From a checkpoint of a small transformer trained on Wikipedia.
Architecture: RMSNorm before and after each block, no biases in attention or MLP, untied embeddings.
Training: 570M tokens, 8703 steps.
Each number is 500 + 50 x the weight over its row's rms, rounded and kept within 0 to 999. Layers, rows and columns count from 0. Numbers have three digits each. The size before them is the row's rms in percent of the matrix's.

# gate: layer 3 MLP gate, 640x160, rms 0.147, rows 35-89, columns 80-159
# up: layer 3 MLP up, 640x160, rms 0.155, rows 35-88, columns 80-159
# down: layer 3 MLP down (transposed), 640x160, rms 0.119, rows 35-88, columns 80-159
gate35 103:634511532504525538472550474511472535499503530400538471488480540457429489510607462480543454493521502544522504583465422474510457597438486546515414597459505506502523586468512437449494408563547427565450454517411435421574484469450524441563485508
up35 102:493472567508384631474519422531370426487480496529476496498498516512398560430558465437489472548488469525578408503528523496498388489420578489429495475474521562484500501448523441475571540518496452507430530541487388468573441546457514436601466554
down35 108:426536462466435498471446484512467472516447502621430527497592509511494509497526558472459511511489452507513502470536544529507507417527590498459567325520518487446489509432544549466518609484441560456499525456579496532470489551522476511510472514
gate36 099:522543421594448429639563492497440498540615514505487501458475477398509466577482471588641546531461551569536510597482466396445437542515528468565502507462403543448538520493558430514494592584477484549464477448496541491463599443524503549524492441
up36 126:504576493521553465489472432553445451560537540505524350471531478387541468505493470501445526474515599510449528500544504500397539505637459460494468520561486508537517417580505519543469447443570522453582437501471474520496477476548564531437385456
down36 135:541591505566508450514453441512491453520521509522468402459538467399523417540527484523428541455553585427432513557519480476452532465647442481517422509595511534527532439556473468541478439428545462450619447577477472521496409462520527531468357463
gate37 098:449500369472536518463443529468518421470571431564495566449504564520552602496477475445471560430561542480591513472511541513429545468496500543461443543568468435488523516538491491531573529430488374501455478598394523469408471479427459482466384499
up37 089:538480492433492475520474396400538441450411487439659403398573527505376511520531478494480497580516496489546509502534511578500448517549602547511455446515499508409498554374506522462512496512485528490559506416528509466457391491570589450583503413
down37 083:482535529544472478484473611592455491530620505521332563596487472476579552443462530538518458455505480465438456480498494389493553448455353456486517489518450503572503477555482455494485468456467470535481471583500490520474596508465465551421513600
gate38 091:541500573595568471519406619433507395513553507473553558573426504523510481507491497377575484427480545543571542416480495530509543507466486449491557479515492474513444474557496615566488507486433439462484536554497382464564484492500466371519439403
up38 097:503425452602530534455452470506516473453539411507456533464483535516424519515467426592447544539455449448564512470448598571491479537492477489606465565557436523516477517509530498506473566449509449452452509553415485450474487566555504515487434506
down38 089:432445363396457535390557445587529606495444482535446451429573492496551522469509454600434560541468491496447517624556507467493472496530503533469458531461495517510561491485485363420527478545588575541521510461525586529451518498507554603531521557
gate39 090:504554543488587483504450451507565485561529526493484538588477541516452444494498554459545550481461496555487446462479509418397466585390464494525514493391548504440517510454616557380539557473556432518559532540543600471436501524468521477483489439
up39 092:466453503477401531444534445525518464497483521627504518487539460542452460513451551506506441442472391483471545478472549538580465507458452522415564484548466412532479472433421505434564512477441500407410568433476469561517515554510527452521522534
down39 085:441448463548478454554530480481451518484492497564576481483532395461588579427491425484549405499507533456469546530492459624486500454539422506484500454573542444598497427499388472550550425459446490519425468496585520493521517467543543553505500532
gate40 098:566513494427469428463563545425491560514544516468521442524491526490466535495651544515547480610443559533584524486507462475462522458593563371506436446486545578607579492515503505567523480516418514537492519394489535439541505486500490462568461494
up40 120:537475483485506527581467524539473542550520530456491462506587443442419439537473527463531478455458522423565485494444522463546489566471448479428505483446528326489579484623465599470577498521477541510585452518470395593468521435506463494474511586
down40 125:498499491486488506569521565484544582575486544411484526543537484497413526531499625482544506540456485450641448536483500464536498481491456458435439487491554368553562530572509539554612454533456524501581521451480442495490553437462552458489475614
gate41 097:601513530487502437640481426528545552628517533543443537517547474484533402489420501478534585465483515565437459506567492443562540527520503584473538444445387468440499526521420521481431488593571474555478478458478522525512575444458490502514545509
up41 099:501427500486538478485484481562416523491513554553546490570496517459472391440378511475509559527523609471493441487587498480538484555478427522522603431549466576447497508485488553459482548525579468531503551480468511480468505560503550485465516563
down41 104:510411468482520535371488520497390487430503431530575467528508555408488482459560468487476491528477510398585517460501489456525443556462476462523628533614499568498492431478442528473500578483436507460524533496484500524493493579502594470414456541
gate42 095:464450440514520589434460445493487465519596469565506515500404482519530488498435496407441518450542456436493498609468540558453543532451553483607410540516467514407561471503562463542460508528434427457485545555511563516435504514551579496548527509
up42 089:555470609495446583484502509544488549464501409463494446425568533535490512471518476472557445549533516507447522448540476521487407490500435538552568560400516417590505518472529584461553578446613669489443488522400518433507466539467416501482555490
down42 078:494510391506555391491496480455516508541509525543448529529409456467505448560495512511444544465490492461555482551511557489498593527455570464416474427594478555412496446430469441530446455568446352532496507457612492561459528460568560494495421535
gate43 105:523497537403509474443461476456630491493525545482508442545563586416522516522532475515520452420539441576527464492582529524475352493574495407478565401471512499470552461410527457549585525426410513494498534488544499473426456432484482540532344517
up43 092:448490493443490542501519453579427442444583492572521590544533488434574472475498526394507452558432609514502438450545477465453590477490498530474492512494539436574475537556504600449491562527490507575468491520478513534506458513513504491477393523
down43 087:519506536537492506481427471421539480529481569449506455519549561474497565514483439502468503407595420568539527539548531507509345403566412452503507417501563495444555481437510475579541414462436475493478541453578495459459490447545455478518436501
gate44 094:447518546423490527501516539553471342520490488427490456552482467494495472538529586491614541526462457511545516436501450435517485474604390443505470492474552526436503513458468480367471516453471463516511474469607512526579510465459458447477375525
up44 095:521502552595578483522603501497517548547395524471482560474499592482556440490547427418511440589439413538517602532434480451426454469418457481402520503473478506495515470458520479568460510597525468559468583516562494456521492510577451534505480482
down44 096:453432584502524502409545525586491424614481539498497519524437515546500478554542562450624453566549504478507577471494443439500566565587519471454512507487518606527507456485495454385488541422453420468492484501579492533536471458525472450478372474
gate45 105:493505539471466526622527567533456486594494526446556470514498376545404516413499429450516430561562507476457506592428459509467425596525552462581426466461454433494487566520535458553466536420460465470426506499468476468515500497516540524431533479
up45 104:375509490622447497569564544475510470521405456517550490541513428618439564436523399495466488481462461463473421499507471494473466555487532548560480527543467516541572503567483460580534539472353454474508443484537517593460437561543492523428402597
down45 109:462572470544477417481492476465582498455474521556477554499467584477580526517476538522398537495480509520524473420521500443497537459462443531539514462578546518553586502541430557435552542536506481547548546442564552613448440467535504472566373514
gate46 098:456513481388515495482423482504522499477502545456517481501573497460599470492474628485473434525514475463426509476567503425497472438572399536498487468487472505442516496500423510491453482438606492561521515488514492592537443442435448537562485477
up46 108:549513536467476471551482440399517485528452555496530515551482497523477507481461573513521549554452424417445414503402534522591421537490506489496494463481434551476486522556573484476456381420458526558421453495428470463511506469483561546460508486
down46 111:529491491471544524617450433447495434508464529462530442485534520540495497468420539521508439519533515429390421483514559482541452540497443492503545507469432563450481491592493485507456402404542481555462492538528505387533518502460563573444543483
gate47 105:467503427515485572488563481534523483449472517487526485479551458451489535497591458488547475560606467533467525484541500483468527477509553486541417392449577572487485488559538539470446591565511530493481498539471531440579621514491537563580455544
up47 094:486488535524463568451513582464488483458464536512527542490491448437489581563479443475482460496481444475589465549531485439475582495443536503557606464519622408541427533465537467396560567455473512438405524488502479536509540555528494492552544461
down47 094:488490523540522423540474523426501476534529480471530537535500549472509435397434500474451496462470537435511518497496493423492449565491519528590568599539475430457465520484486490508560419491405514513556519488495436608416448480523421477372510505
gate48 097:508556552383574509609550572572485521548451572519489481504529478513542449430570466560572486507573496530495521500470452455505431474472509398436463488484554528484656540492545449471527532505516547545556519518497556467536644447505473509539538512
up48 121:411503559403540576377485409544354492483471475500442449589466465470430414494529476490546530483558467521577514466500530519548554531570478495434532505549475502552580547528400496479493550498633532502503417431378454546597407501453462549537516471
down48 131:391488533445554533458448405527413451496464463505446477579522467497494474495511516443520506505516439485553548487508501549509531531519446537465479526551471497498487583508434492497447602498548480498567429475380453520625415500438470526538469483
gate49 099:532597496411494495438509517579502419483549454478549566399535467499481552582495517614571480420510539540385521526499467550576513569489550477524507403488497486587530551507515484580565475525457561484427509457531606442503522426557535606483441425
up49 104:540467467462534460565535530449498568542548501560474526557434576469594482437528411493496497542420485477500466437435463471493459436482484578430463592433514585414489478456529471478457481523488564500525501442471489593511568461481487448448540553
down49 087:506528514438469526373502479526503398486545432500561541421491460513472556558480473633499487437530523559408505512518523531580498552532589478525493468487477454621509506509516450604545487513453585498469541475506610468503494477593596652477479465
gate50 110:550507573517534552523566529480482483543477520535579525517494523502413489433575479536536463477426439444527524601432415524480544582488438447389439500444617492391560543514531576506490390510496532577549453511505556492565564439566473477509518501
up50 112:541452455461490507515505495599469481443576493455477494465540435567528474549497526495503487480502527461494517495641508438541526612407499571605532483473453446420405475564495471469477440525443473512399488525545496511490550521451475484556488444
down50 116:580415478512424522569539525490550481460541553381509565492501449560433560563473459458517368480487478490510596559607501443548529499477473475620481481395501480452452510579467538506541511470467444577472423583510473496558515525494441501465555470
gate51 090:462587525495471536354500495564436402542459594518573508399442522431529411524432496477444462522465554552521539535499559468526508514481524552522510539504536513501487469470524566459490477539524534549435513525546533507423481483527435462453555467
up51 088:477508459438487531515523572551595514495512471433467503450522469505453441551459576583527496534523434399458554533480493455533435480453475449424482458500468488425411446555429553514535416460654379456501432454526448428601475485540491593610514512
down51 085:510468530543498475445499470457381457531472492559532528560464500484579547462510428383467508511477562573527475492506499547514545467538521567592488515502505547595577544484537463484476543531316633548502546577472540566429550536436499431414534514
gate52 090:543483563544552593531419511565464476495462494498548503404530394466464568546521510501445492501509493523522577495498550494454362544490539505389519511525410422494470623414450535438517396404463544567566599581552460499518513495509515405559454404
up52 083:538552484402505406556533442499410554545445570545510429491533516420555547500544538500519466464528530490430447563505407534519527478432470526480529504516504528482511529524435435581493451557505536572522524471555465464604556458454552509497574455
down52 087:539472558521579599519420510578390486482449457501504503467494371467482574528490505523432496463521493520502559510490586530446374563464509488458561532557401426488493634421429561413468452399413517537573610573534488494520532527545529386527478468
gate53 093:487479540523486467477478414510464408496565465537530480487458576542473402519376452470437497504492532519511449401545551492468487460517517421565436556498480460532490459556602472546546553523452475427480462533485525471408415572520492465579430461
up53 084:461478438471547505488477437475569450579553464392497478484432498532392480455463524523482536520454465532492493458505535433410496525534483587554460469512521492533521392477426563521414481508492538407515499583528437462502557533490517544417480469
down53 083:531498520544449505491527566511432568399485504613490492539528525494588538516556527479543469481520475502508521512479441556616473476479537414475560523495489518458476620524541471475570496494498469573454545430467549538493438432475472415591498560
gate54 098:500484499502516526456659543492550494617574482555482437485479422422448523508486495504529497615531450561444479447458434564535426543422513532482477588473482467434480528581521488542483466581504456460472468522590434483527564462461516506506445444
up54 093:488487542532485518383546512563525496430536556532409483474484573473602436520459650413497476460598482575481523491511524572533510455475510591428521550542493454502455428573504556460513465500580432490488527492473477538430398494434529503490410394
down54 089:473516508450436496525355458482432472388465529468525545587496507576504489516470503551471507396477572488536486589538541478530570474563454465491544428533502527595550460458470469428534507476470506507529507436470533499470475592518518450502593565
gate55 113:572584588534565507475518506475503591452500468432544565455482518472449454429524463529469469458484449576487517541452368513469488578487566455540537510480560514576429450442495478479460521496527395440384496503561629575567501484522538529518507480
up55 102:483463414573464505541435380497527469502476505528472465539440482430548483531529540445541550484517533413469492569478492467493477543472583572437500459506544604417430469474506601418562522590486533510496489524430510467464406473433513494442502475
down55 096:380559524516573495438458483503448512550468443483524508482521543520434459609465453594454438496437408491442457561492359431498463507470489445408534466541530568597483574444480502481562494560528565507454556414548548525626499487502461513498429526
gate56 093:526547588400564517467421460531490417496479480536508442538532522465401573552508521497518495484506475530527584444510530504410536521489421420390544511520457462529499550486469431443463568538476496568461579545461472682528446437555519503472509464
up56 087:445464498503499481550547478492548521598532552479590480463388489564540527445501552566508404546497538504519443532512425458570452385532405545455459517454584581481604591430377589551475455610570446515529472492557494464519558483496445464476488494
down56 090:431584525422535523471403506561481417542496460501565410544508510455392547541472511479505516500478457469542550443465581477424519544513484473390549481520422492518475504513461482438431610560495499533481545499398445577518419499585481440458537545
gate57 092:494564536490589573535469457523545454500461499531599498469643536429513534505508445349536419493530471496503462408558509533445499466534499504429552520451509553507440529472358522469565419551499565550464420501502540468468495496466531524528530438
up57 096:532497512396512433570481565408468555511517519532556498523462489452531467485606376549495456549451504489389549518439378485431433544538514445536530447506558516472514580518535471492525446489462574523552546447520530490488604425505455452480494444
down57 090:518548532493607555524475432531539484461501509472572500515604541459490552518507421409506448505564469499472444358546555519459506500537486490458554513438483542488445535484326540463557412577473554544472414490474540479449524517480555495514529486
gate58 093:520565569472487512534587540507545434453444435518612501460505423476503492467571379537525471502379494547465501504478420447464484526517500442503444548471544489577498505439447476467514571523498529456376539456519487451451512483548581447493436494
up58 127:561490408450461555505481548534514494529547470527521379530478507501496524579425496368515547546543568530502530433497466454474426576526485468543484460475511470670500416456551465471527473486496457393429440510582464501562469480496484543470570497
down58 135:575478444436472551451497560525501515531540465560497469530507560470480525579425488357546543511548527519545502418484492483496420580510536474561473491460526434643483394436566510485517499490531450437436490499599460512549460501469509552472585499
gate59 090:429492434480467502425481501506408416435560589467534502468475549531508482535429533456443405425436577500546501372538586379450508410504481476524574551486477465422527487469472540557497588465484517476559399533503512522499456601568545495508535480
up59 088:454492423454466545520588500496474377516468522517550471442491422530523504487511506500490502476448522466530430461447557393374577513494551547516496460435529460452520500557525537549566513363520472517504417479524496479514520503436450518492508496
down59 089:551482554546570489478425522487544609515541507471448506550527564472445501500514464499525510522527502547461543578551436574589432456499461447475519549578481556573480521431467422466475463619408545491542543531454470540467502493542578508459482501
gate60 105:474487511460461426584590505542482421474399477382559505504532474420475503522538488503492481459515506451411595543456485469468574501567472541500463430513504459551415549485520507499521450465440482574430580476571589447488579502493558584421456530
up60 094:510479502409462500406524436588563520461431549523513576510455504539457472513593440456546468495467489567500437466513456481519518498369502463501507485418492480484580473608532514424483428521564529458528559489456473518567346476476485486544503486
down60 091:420441498413472473510545494580481433421461482482558511512479464456483508577504445469502488510511499472449519519427470502544641462484453483511429432533514472514483524587495450412502470533458446546430568473504574481528495496454518504468524478
gate61 100:481500537500564604450417477522527501571414574473414480483417557473391415526431581530562544466533466444492502539489507513517486627420517454447496516443516508448522528572591515451509496569512519618542492495423536458563501509490480554460529484
up61 093:490537417456455525377465575570525509541554592477448490415551525529423567502492507551435515465548511600471500478484572501557582506530446496405526551494539585480571490594493498555423507455457503473524452550472492569493456566561505499510431535
down61 088:570505494553469404602599474467497514461557438538594472586541423516568508458616400443478420502466518516547527460506492548468496431503475533599461438511480437540453456441469515513527502475495482435485498513564501479486499448489571485565535531
gate62 095:391384494497519570390491446529514483498470452539467515462569478467484434488400510499411438434494394467506435397483495516508490562539489583555547534511476499502513466435435432552537444470519477529447503559540432497551496486562470492473496414
up62 087:530538459463545453502437567524504496534514541357583415564495551537568636548555535543529523540493493379489520551384525477527576425540476531544486535511501512513500566566595525456412498518473413490505510529537525514416502466498401541549447555
down62 083:390453516488548539494556377478533525483552405549395493480529415438458408493445427505466458427550497582471442438491519454455461599427489504470551529501522492486426425445365459600553484474538519547473525565512442445524527551564526545474532386
gate63 107:511525524491481436551464459523456560547540469447467451527443526430541522536525548529562504535537483582523463487509471519506458529429480406449568507403578452553498553480482546502457495447523516510479487488486563542518480440547485602582506501
up63 107:526497468494522547471441546490488461518396512555479532487493472583559468432516553439460458507436449510560482571433508524423563497559604500592549463492547543509394400548413537537592508457541495433505404535494506531546425493516580426415504516
down63 109:477460484460507426427527524497546536425477635568435427546566500414493523480488574556417492520463483426495515502416573501458503393488548415501506478453560434445491472517507478513538583538444457507482504442504462506544510484513394495521430469
gate64 113:446560548492544500582473482572555463513439456524535506430537503507522428519513524433464560530588583579503519508466520476513507547440506573546471486434506491533492591462412572572477531544585544538449531553498469491563481491512527508396474540
up64 092:474517533488466634488450541548508498498485536390516444526455433489579499453472532477490448583483386449534417541467535463475490491522635481493487555474501489460580546455476496458427451555564467520553465489476512400500514522491519541464491484
down64 093:498473472424414501403436460466435525539521550592568586540568501490582468494475496570458438574552485448551527414433464415485461469616565498455402466544494485487544521517483470490549482506509439391502451540510580497481536510479364438507441500
gate65 088:445541443428489451452473540533492475414539491508468511542455525518477492549470482530538526497575513545578553405506578508459508472563460490535488521510469467544522559542592433454535552477441489496579478452435580588482509527541568513636409585
up65 086:484532615548551509459497567471455443435587590485516475468506504493606428482502478460539558486370405540429479525450513411584530547509484486474427546498547572568567464538460471536450547434543515480535577487430425541465537488481528535559440532
down65 083:554443397470443512568506449514553508554424447535467511555478485458395547470494506493442482520630572426568545469546486551435454468509470495531569465481429478440472513508530500495573497557504506536446421498575554428482454477541512418476567470
gate66 100:435486432370501384512507515489486483467485481594451442536500455397572481490490564489536450479485576471474539523537430454487547458562408565410517447522548512414380544474488502492537418501539442467552515456540500534515537431498552512527569492
up66 105:508571453503537462490500491471493456609524558549488445482566483508422464537459485606506547572528370493483554652472529514596515501481525483550446464524475479496515561524495448483422578477452543597576531420439504517502476485524484555466487467
down66 109:515522469499540484562535448503514509539491502580539412488461484506475537489419450523535491541497429484523522594492462566482507490494515500483402489553578507496442485546543467482475491450376499505525534462430535462528450433536491476538491525
gate67 095:480477436475473462517449468487513392423487537501538458480510575507433536572420478462476533494538483542522550559550575534432558459532500529563517618582512429521391617509515541520538578570524451445515524566462555507425538428515548575411480466
up67 089:436516546478571430482471526483549499496555456508513558518579459440522522492507470582455591461493530566511538417498494530581506577448511553504536462534446472350557510614453495560539625515488466450550448467500513496527433533461466465485478568
down67 078:545458433544448558450506475497490473497449544460522476510497522519489507520410492457469385480521481406508477603501502476433513407525465496491433520510475527606397511496577512449474479486432530513441538555441522461480520420544534524498483474
gate68 095:536499561395517503559546470500496511524499546446499500500467604596468425486584566546485534546409537525539483487523563475448510537323502454531565535468480496394554548455606571488493603518525522518546499566448509406507462457478546533491531521
up68 083:571537470467575420499452532518589568451558476533443530557521497487552571458501470475602506487612565586495541484528459496442478497562481565551398476451563516560534524619528499587522471506565389460539526524533535492472488520496421485557451434
down68 082:556516542441476528504481447546513500558492516428461533509482627594482399508532579522420520533439532503501451535476581461494533534393524412463534531492442545424498489445574581443488600550504523535553476540386458409556470548484504548425511529
gate69 118:499471513481539498481530620490480483423538455491483565490453470408528608439619492447575428460488481641499543526491443537475462492511488517473560472397501545474478457435439496445493546448578435508495498559466453549464413418431498410452461523
up69 124:503472566558496578467617543547445435523527517552495495522503431496499539455484485509513490473428535413467452500491544506456442492497586532517455452484434459447488543572478438463536495469542476490446482456470529518472506466595458356459391503
down69 118:555475568520487528545548486521545494586482488465559505465557488500511480502484541541479454460444496402512509403566579474485456477447477497494424475588471422389496467494500487495510417541526508443432510444467560484495591474610473477439398516
gate70 100:559490485421558472507516590503490465553540550463603386586502547504397519448644492547527507497544485505483444568484492502504450512479521511424456577501523523480518543478520453503492387488482543477579528512512540354433481487568519478466439488
up70 109:521522547501500545445431507480420465513526441388527531457526489579430465475608496494406483416468534412540401543508518498471413469499533517392587450498498470546529522568502521514495510490457496580593503476508614380544414530421446550531490490
down70 109:525553546536466517447484482466448485511473453486455618403505492498485487500515477541495429487433580406531523459458460453490449468510466507532583400510516467481542483545459528436454578514485434541467455470526531563623526487302444591514524471
gate71 102:542502415531502464511557455590522460481490504418539470519567521523556564454504510538510414572518500486377477484508518574456543398530490453515405504541555540448591572531540476511502513481447519554520493514495509510541462459457495502476556518
up71 095:458441459502573515466400515460534545588443496596467522542510499482481500494382472466546505556486599499565559493434470493432540505557580598492489514434542491444470460508518504501535561589542498595507548477593408521459566433466459415433482579
down71 094:517499502556424481492544491535472460471459480455571513597458400525596525500575546530591426611524525502520508541529532544511528455482545456506424502520597526472502568523489510485525494449442513553510556501468455433534490513427537556445590524
gate72 105:535582483491479522580502473476440552626512537408503525519578542513502409482532473523551484453514452477482422498366452495468444516499473444452496432446511567474482547480533486434485511587437470533503397457546511488503469484558370455507468480
up72 102:544505523509497500579532500459569491429505479459532494462484586498396463605528440532425454528554469516501547490510502514598617430546443480500562551550429385569471679504454539500492460539468430612535527533392483500563537503480450577488512432
down72 093:510510559518465429444509403498474403538405465500508584411571439500436480557506485508528476498533505548466536458476557517509535464487558562499604371381444502509569590509519561421547506441514463437534538491429505455536547512490504454515501401
gate73 087:549586498476498460544502401425479558567419493586509580490568485522536547526473530558518457374459501496519585583528503502506505498529546504566493512514466538511545517491619425392490399483475486567521492430573539504505505457541487471485552405
up73 082:454548582515483602491466486511487518487474454521590609480476527539496547538370485418402562530439478471568564512392549460521497488544591425595506532565527507487534467543543493456524454525527472487479493522447492503438438542550497526529601503
down73 088:463460471533480505485483548560500524435592514418517458499452534450516420497584435447453501563543473535479431412481488533497464502481440447477508457479521433472450489471414537568496555498486501448484535537426466524496507505422541516526430574
gate74 104:544505429501542513538452447425567487480479497531542488474500517413498477495504461558476494468563458514495454469499441428556525534521484524492569479461515597460488435476495477426507420483503569498506443473593600446480579416547525492531554497
up74 124:549488435485495560514582466555456484540472426531452463566427434432493495493510529529533480451479504569539481495507482485564454490520582441543434449502552520560503413622481525501437458436463529503523457550467533537487563488446515496548499480
down74 123:561485494497475572443518458501447505566473500502464454563449505475423452574425471522574515503447491553482430577488474511520478541455546443566439475506556549527497465528476482482378478475477487517500509493474468495548592519344570555500536496
gate75 096:515579516516574496512519599481537447536432510593524495429515554501529449542546457364536496533377465491567501463450497601451450499518527525433432540584570455539461536486362502476539467429489433540527635480467487414571438483453447538525567555
up75 093:556539569564449569565482467535460460527530518510479492478579487566484459381489521494461425464556365539543469424514591483406497531472453504573535610454584459545554426390448487412381566553510521446509482453452476426465430522520473529593550515
down75 097:457410507466431546428489437504520520474507483462474592583487477483529490461444556601397425520597590428510455520522500462535494468461398442474585436375483520460537460488583452497462521485545499411469429454564543632515540553580471472444448425
gate76 105:469464532486526438549384544504490534544512447520474505448533438479530516631529491500507432556440464476474514520524505519577475483376448392497462503561462546538557571479614375575500544530447494601448465500487512492438501529557483444476511418
up76 096:580623404499572496514493460574577492445544551478500556491457530455494415523488517489532441369553487539474421493492446484489601428526449492413580440442536502428504483476460520529416537511494498467532473500478502474514566444563450522482521453
down76 097:424527525489538472562391547485486522536525506498453507468526454528467473590502517498524427527416433444473548501548564505504484492400451373477438546591477589492544583496570367578496529528503525577439488513494499529482494595614486442511505478
gate77 098:462442502504556484565500506501570616504484452470560546485473514579536446577517448510542493438465455493444492525327426516435542552404520521481485419472399486398498533543372489522546486447443511582546556462490524510543463495396559394510543450
up77 092:478516569488480480449509511467490449551545596583570531546533480411471531483438559528528505559539539534442472539657453532486470499503474483548413413556577547464402539563480463497523538462495544518599606543527509522488501456514546545475483463
down77 091:466483530424567580564444485488588545508496431484587550462428452577587455534465497578567519515524476464454495496396431556469481562362549574545440436472401441368472555504471479556510517508496503567579525459464542508498523436416546393514420462
gate78 090:592571396511533525499480488528603449578437441501546402386456505514433577568505584494497480373499477490523478437538457537488546563547493483504481474550489535510520450470510523467393471452422487497522536521538478521543520448574420432427547502
up78 087:547500429573464597460550471487485490448549485500522597409505541501454488556431557415408528444491452548463444413485514483513560517514571466450495563477478441541464436417484511604516552514548500529453532544399590507480498553460548527566527541
down78 094:508473574500495470497518532456391523448552511514476577603558481530553407486434439448530531613520541552473527543479532495527509421430512517494527511439485468480460527525485419559576506543524532522445474460475544498449507535427531611526478497
gate79 089:490519497482583313532522517526480510590499430436479539440520555505435489479458472492485475580545538550527466531495503514404607406491496522604372405432492463479525444521472529556523527508571475524523501541534606558510470514506425478504498496
up79 097:390450484517480561392408442514576485498460476498490527505558548585482424565353561465445482445482426447545500413541549530455501504506532544497504506500495433454481458455473550516495468473450460467566522568401550582532408520549520482524561490
down79 092:529493500535415662494514433472542502438501562540552473540498411498538505524560516524474524416457452508455545488477446517593398588548486478386625606573531545561517535480517469449458483501416567437458510452501452430483508481523554541515511518
gate80 108:579549470480587507505447474492531573478498524446498486498532516465550437468608536511623431571425552499405504448383519445438546473548442450419466420522483444412554547489441468519458431525500477546513488471579530509583491458510466524508508423
up80 096:438527411491483534553475470510571474557674474483467456567556630540524507397471598444514551608522555459462456536404484494505522437511502491645444517516507593551489484474509524473448518512526455463544477565492558423447513554480498425533467539
down80 105:461525559555488548545440415456503543542500510562408508540514452614502470575476487525436441561531550435468490566456547500509509506438524580607484461520469428521490556401431461552545513422450522412502469559551400485355545544489452470470444541
gate81 092:522516505500609523520470458473471462562503618446460542541611513439438533587463522461503499474465461514563520442497462481481470495502480529543486488514524479433577453554434608548530518473449528503491529505539487454521347447593574500449565511
up81 091:565554434471542427561552445580483562479589508605515492511473542506538450450590513499596479496441552482459419531419411502521495452483459443497460466479565515493500508429486456491510483478581453575582511419512391536528558547540413491580555487
down81 084:492428527505570508547433489446454488572495581441457537479565516413485561549438508463461505464466412508560485464498472431468455460517451487550443495497494473407543445548449574537502528465419538564486552513522472518509394396618570497437553503
gate82 101:453527488425562487524565517544578431478504536462485533558548453435520526482505544499492528553586545341463459502476448442558540486464525600541446496569520436557447525497498489533490472432581444437507444435543516452578546457438519465395420441
up82 117:511554519500520431452550477525473436547563543501510481541494559535573583478532473578416564527509589446565509433494528528531570541506588579473436387533543502494484515566560410533489467451463458476559554449513506455505484504493600448497529417
down82 118:505553509519469410516515466531462511463501486515519457509480570567568530502519537599554556465495552516530508385461509548530471524449475580447458419534533491464519488538534494597501447471491499554506568425498486460405437521436549425583566520
gate83 100:545604386504572467616537526489447574523462526502520509501561509506502548511566419543630491375489570544476533543434462550498520567496534490479507488415429554516562489519530417577559443541519623505437495507481477398424526462508447458598492505
up83 105:548376556485592471493469532609557492525567566507563510556532473463483522559514577471475579525485541478516447422455486474450485619447426415467542523418523501460463467511403452499529448473583476477453579436472467492578477500517466475438520491
down83 105:555460402536566381517524552562523544536456522528530502561594466501556518540520502553502518446407600451413568425424495545474532623496463449465503509399498579500519483527448450492578500522479527465414522488487428414458520492511395458515474593
gate84 102:452500473493442454546482522530572568473464546343498531548491551516579514492472572429567440415606494535524551493568502408433476582469586498463439493494543559509396510498422423500538520512492390543586461439491462485468512486434518464504489565
up84 095:586507474462496465477447459432525531420487537501477468452453487510451469508484534479444501486558464581533505458538546460527496471604473602470592550531498516512443429498486484408442530430477600478467493521413531545541521563499471557541480590
down84 099:572475501477583489470477458460468386527499529663512510469477457465432536526439467572372508608514511465515462509462489456562538467573476482517562522570432491501466412489558540503493412480568515460436480510460569453496434500475534543501486470
gate85 098:485504417481559480434457501424471479549531499431568438551489537494533454558548446490468516431470481425449508456510473487437526485453441581516562511512443509377535436422392534493556506512521517567490602583531467523489485522527539511467511442
up85 093:549457513462505500438526490492507467547617419520479488511460473551482507522499441551509589440451564473540455417513524482506507505446493458533542487523434435477521483569595414551561571495477476478514482562503479496404445521482548431509398534
down85 091:508475581450440517514505470541520584374467550499442460420555546463509579430491529567440479526459516625538485481466528534535516431521570465467501551427565510557498586506538505468407462450455474522586474443508580483542526488480398553507468468
gate86 087:457440478478469573468478534501449407522523379367534490515564482404538476483468555488468476510490531527594504393475557493537511363472465449512440429604521463562535501553505480547550502501553522478491526597542475510465389478524510389529462399
up86 087:484499457583500460464531473544512564518503539452498545540544424510593450393483511525503456463555462401489546501520526534456481501543388607490534450565514486405507498463455480456455462546509450473492551498594545489568527454530588499432572457
down86 083:482500555409502523500505533486448441475507454540480456516421571489419528586512529527492539560425546628496440459440488444592507477474618393541402532435502463625502507517557501536533553433569536517494478476453490513421453511443445513529469545
gate87 098:567525452554547558519600517520468457551526410581555494469489500515486519441411519496524495489494502596475474576450416527512579463472376446537517507359529475485499572447485516579534532537488532526473513500489472487506487448520467560532424444
up87 110:531481518454456527492546544499611560546606476495530488465521497485546632424473523492487530467530467593516576480490521584475483534478499436467439472491461381621547497558553455567489356552406443490427579543544488491534468507563522568558536530
down87 110:480461427478421454472413527415597547587550464463518525497531531487615571497501531500535501421494518496422623481468530455458437511529464523470476529531463411501521479489559466600499401485469523453440543570553456461476521456539529484536426497
gate88 103:538565563509490527561565589513630565549446546466491475483436556510487518424543383461523508560500456508496442573394396507497511528502617484489458419464469558518545420517475486468529457565453509407390557472492519574577538492457459479511461483
up88 113:490495544488456546538578491451530494507470422466501386541453564574437520499499509514485578539471398483530479495506470606496451546588501549456493458509483527506460452531519452465497570617489465422447474448530481544522564524534551493456572424
down88 114:383475520509510523531490528483427557460563474484452384563550457578496548568445571518488522442436458498486507493561517527479444457569428517501493545524497452473479524495554485492501629537504461486570470431580482464481481560547491479464621430
gate89 088:531553553529502475493511541440544503473501568516463508513451483495446556510476444521441462568511550515497468550610485368522638489520552511591586485497487467540570497492538623517552527491489526450437506522469549474500390440532551590537518492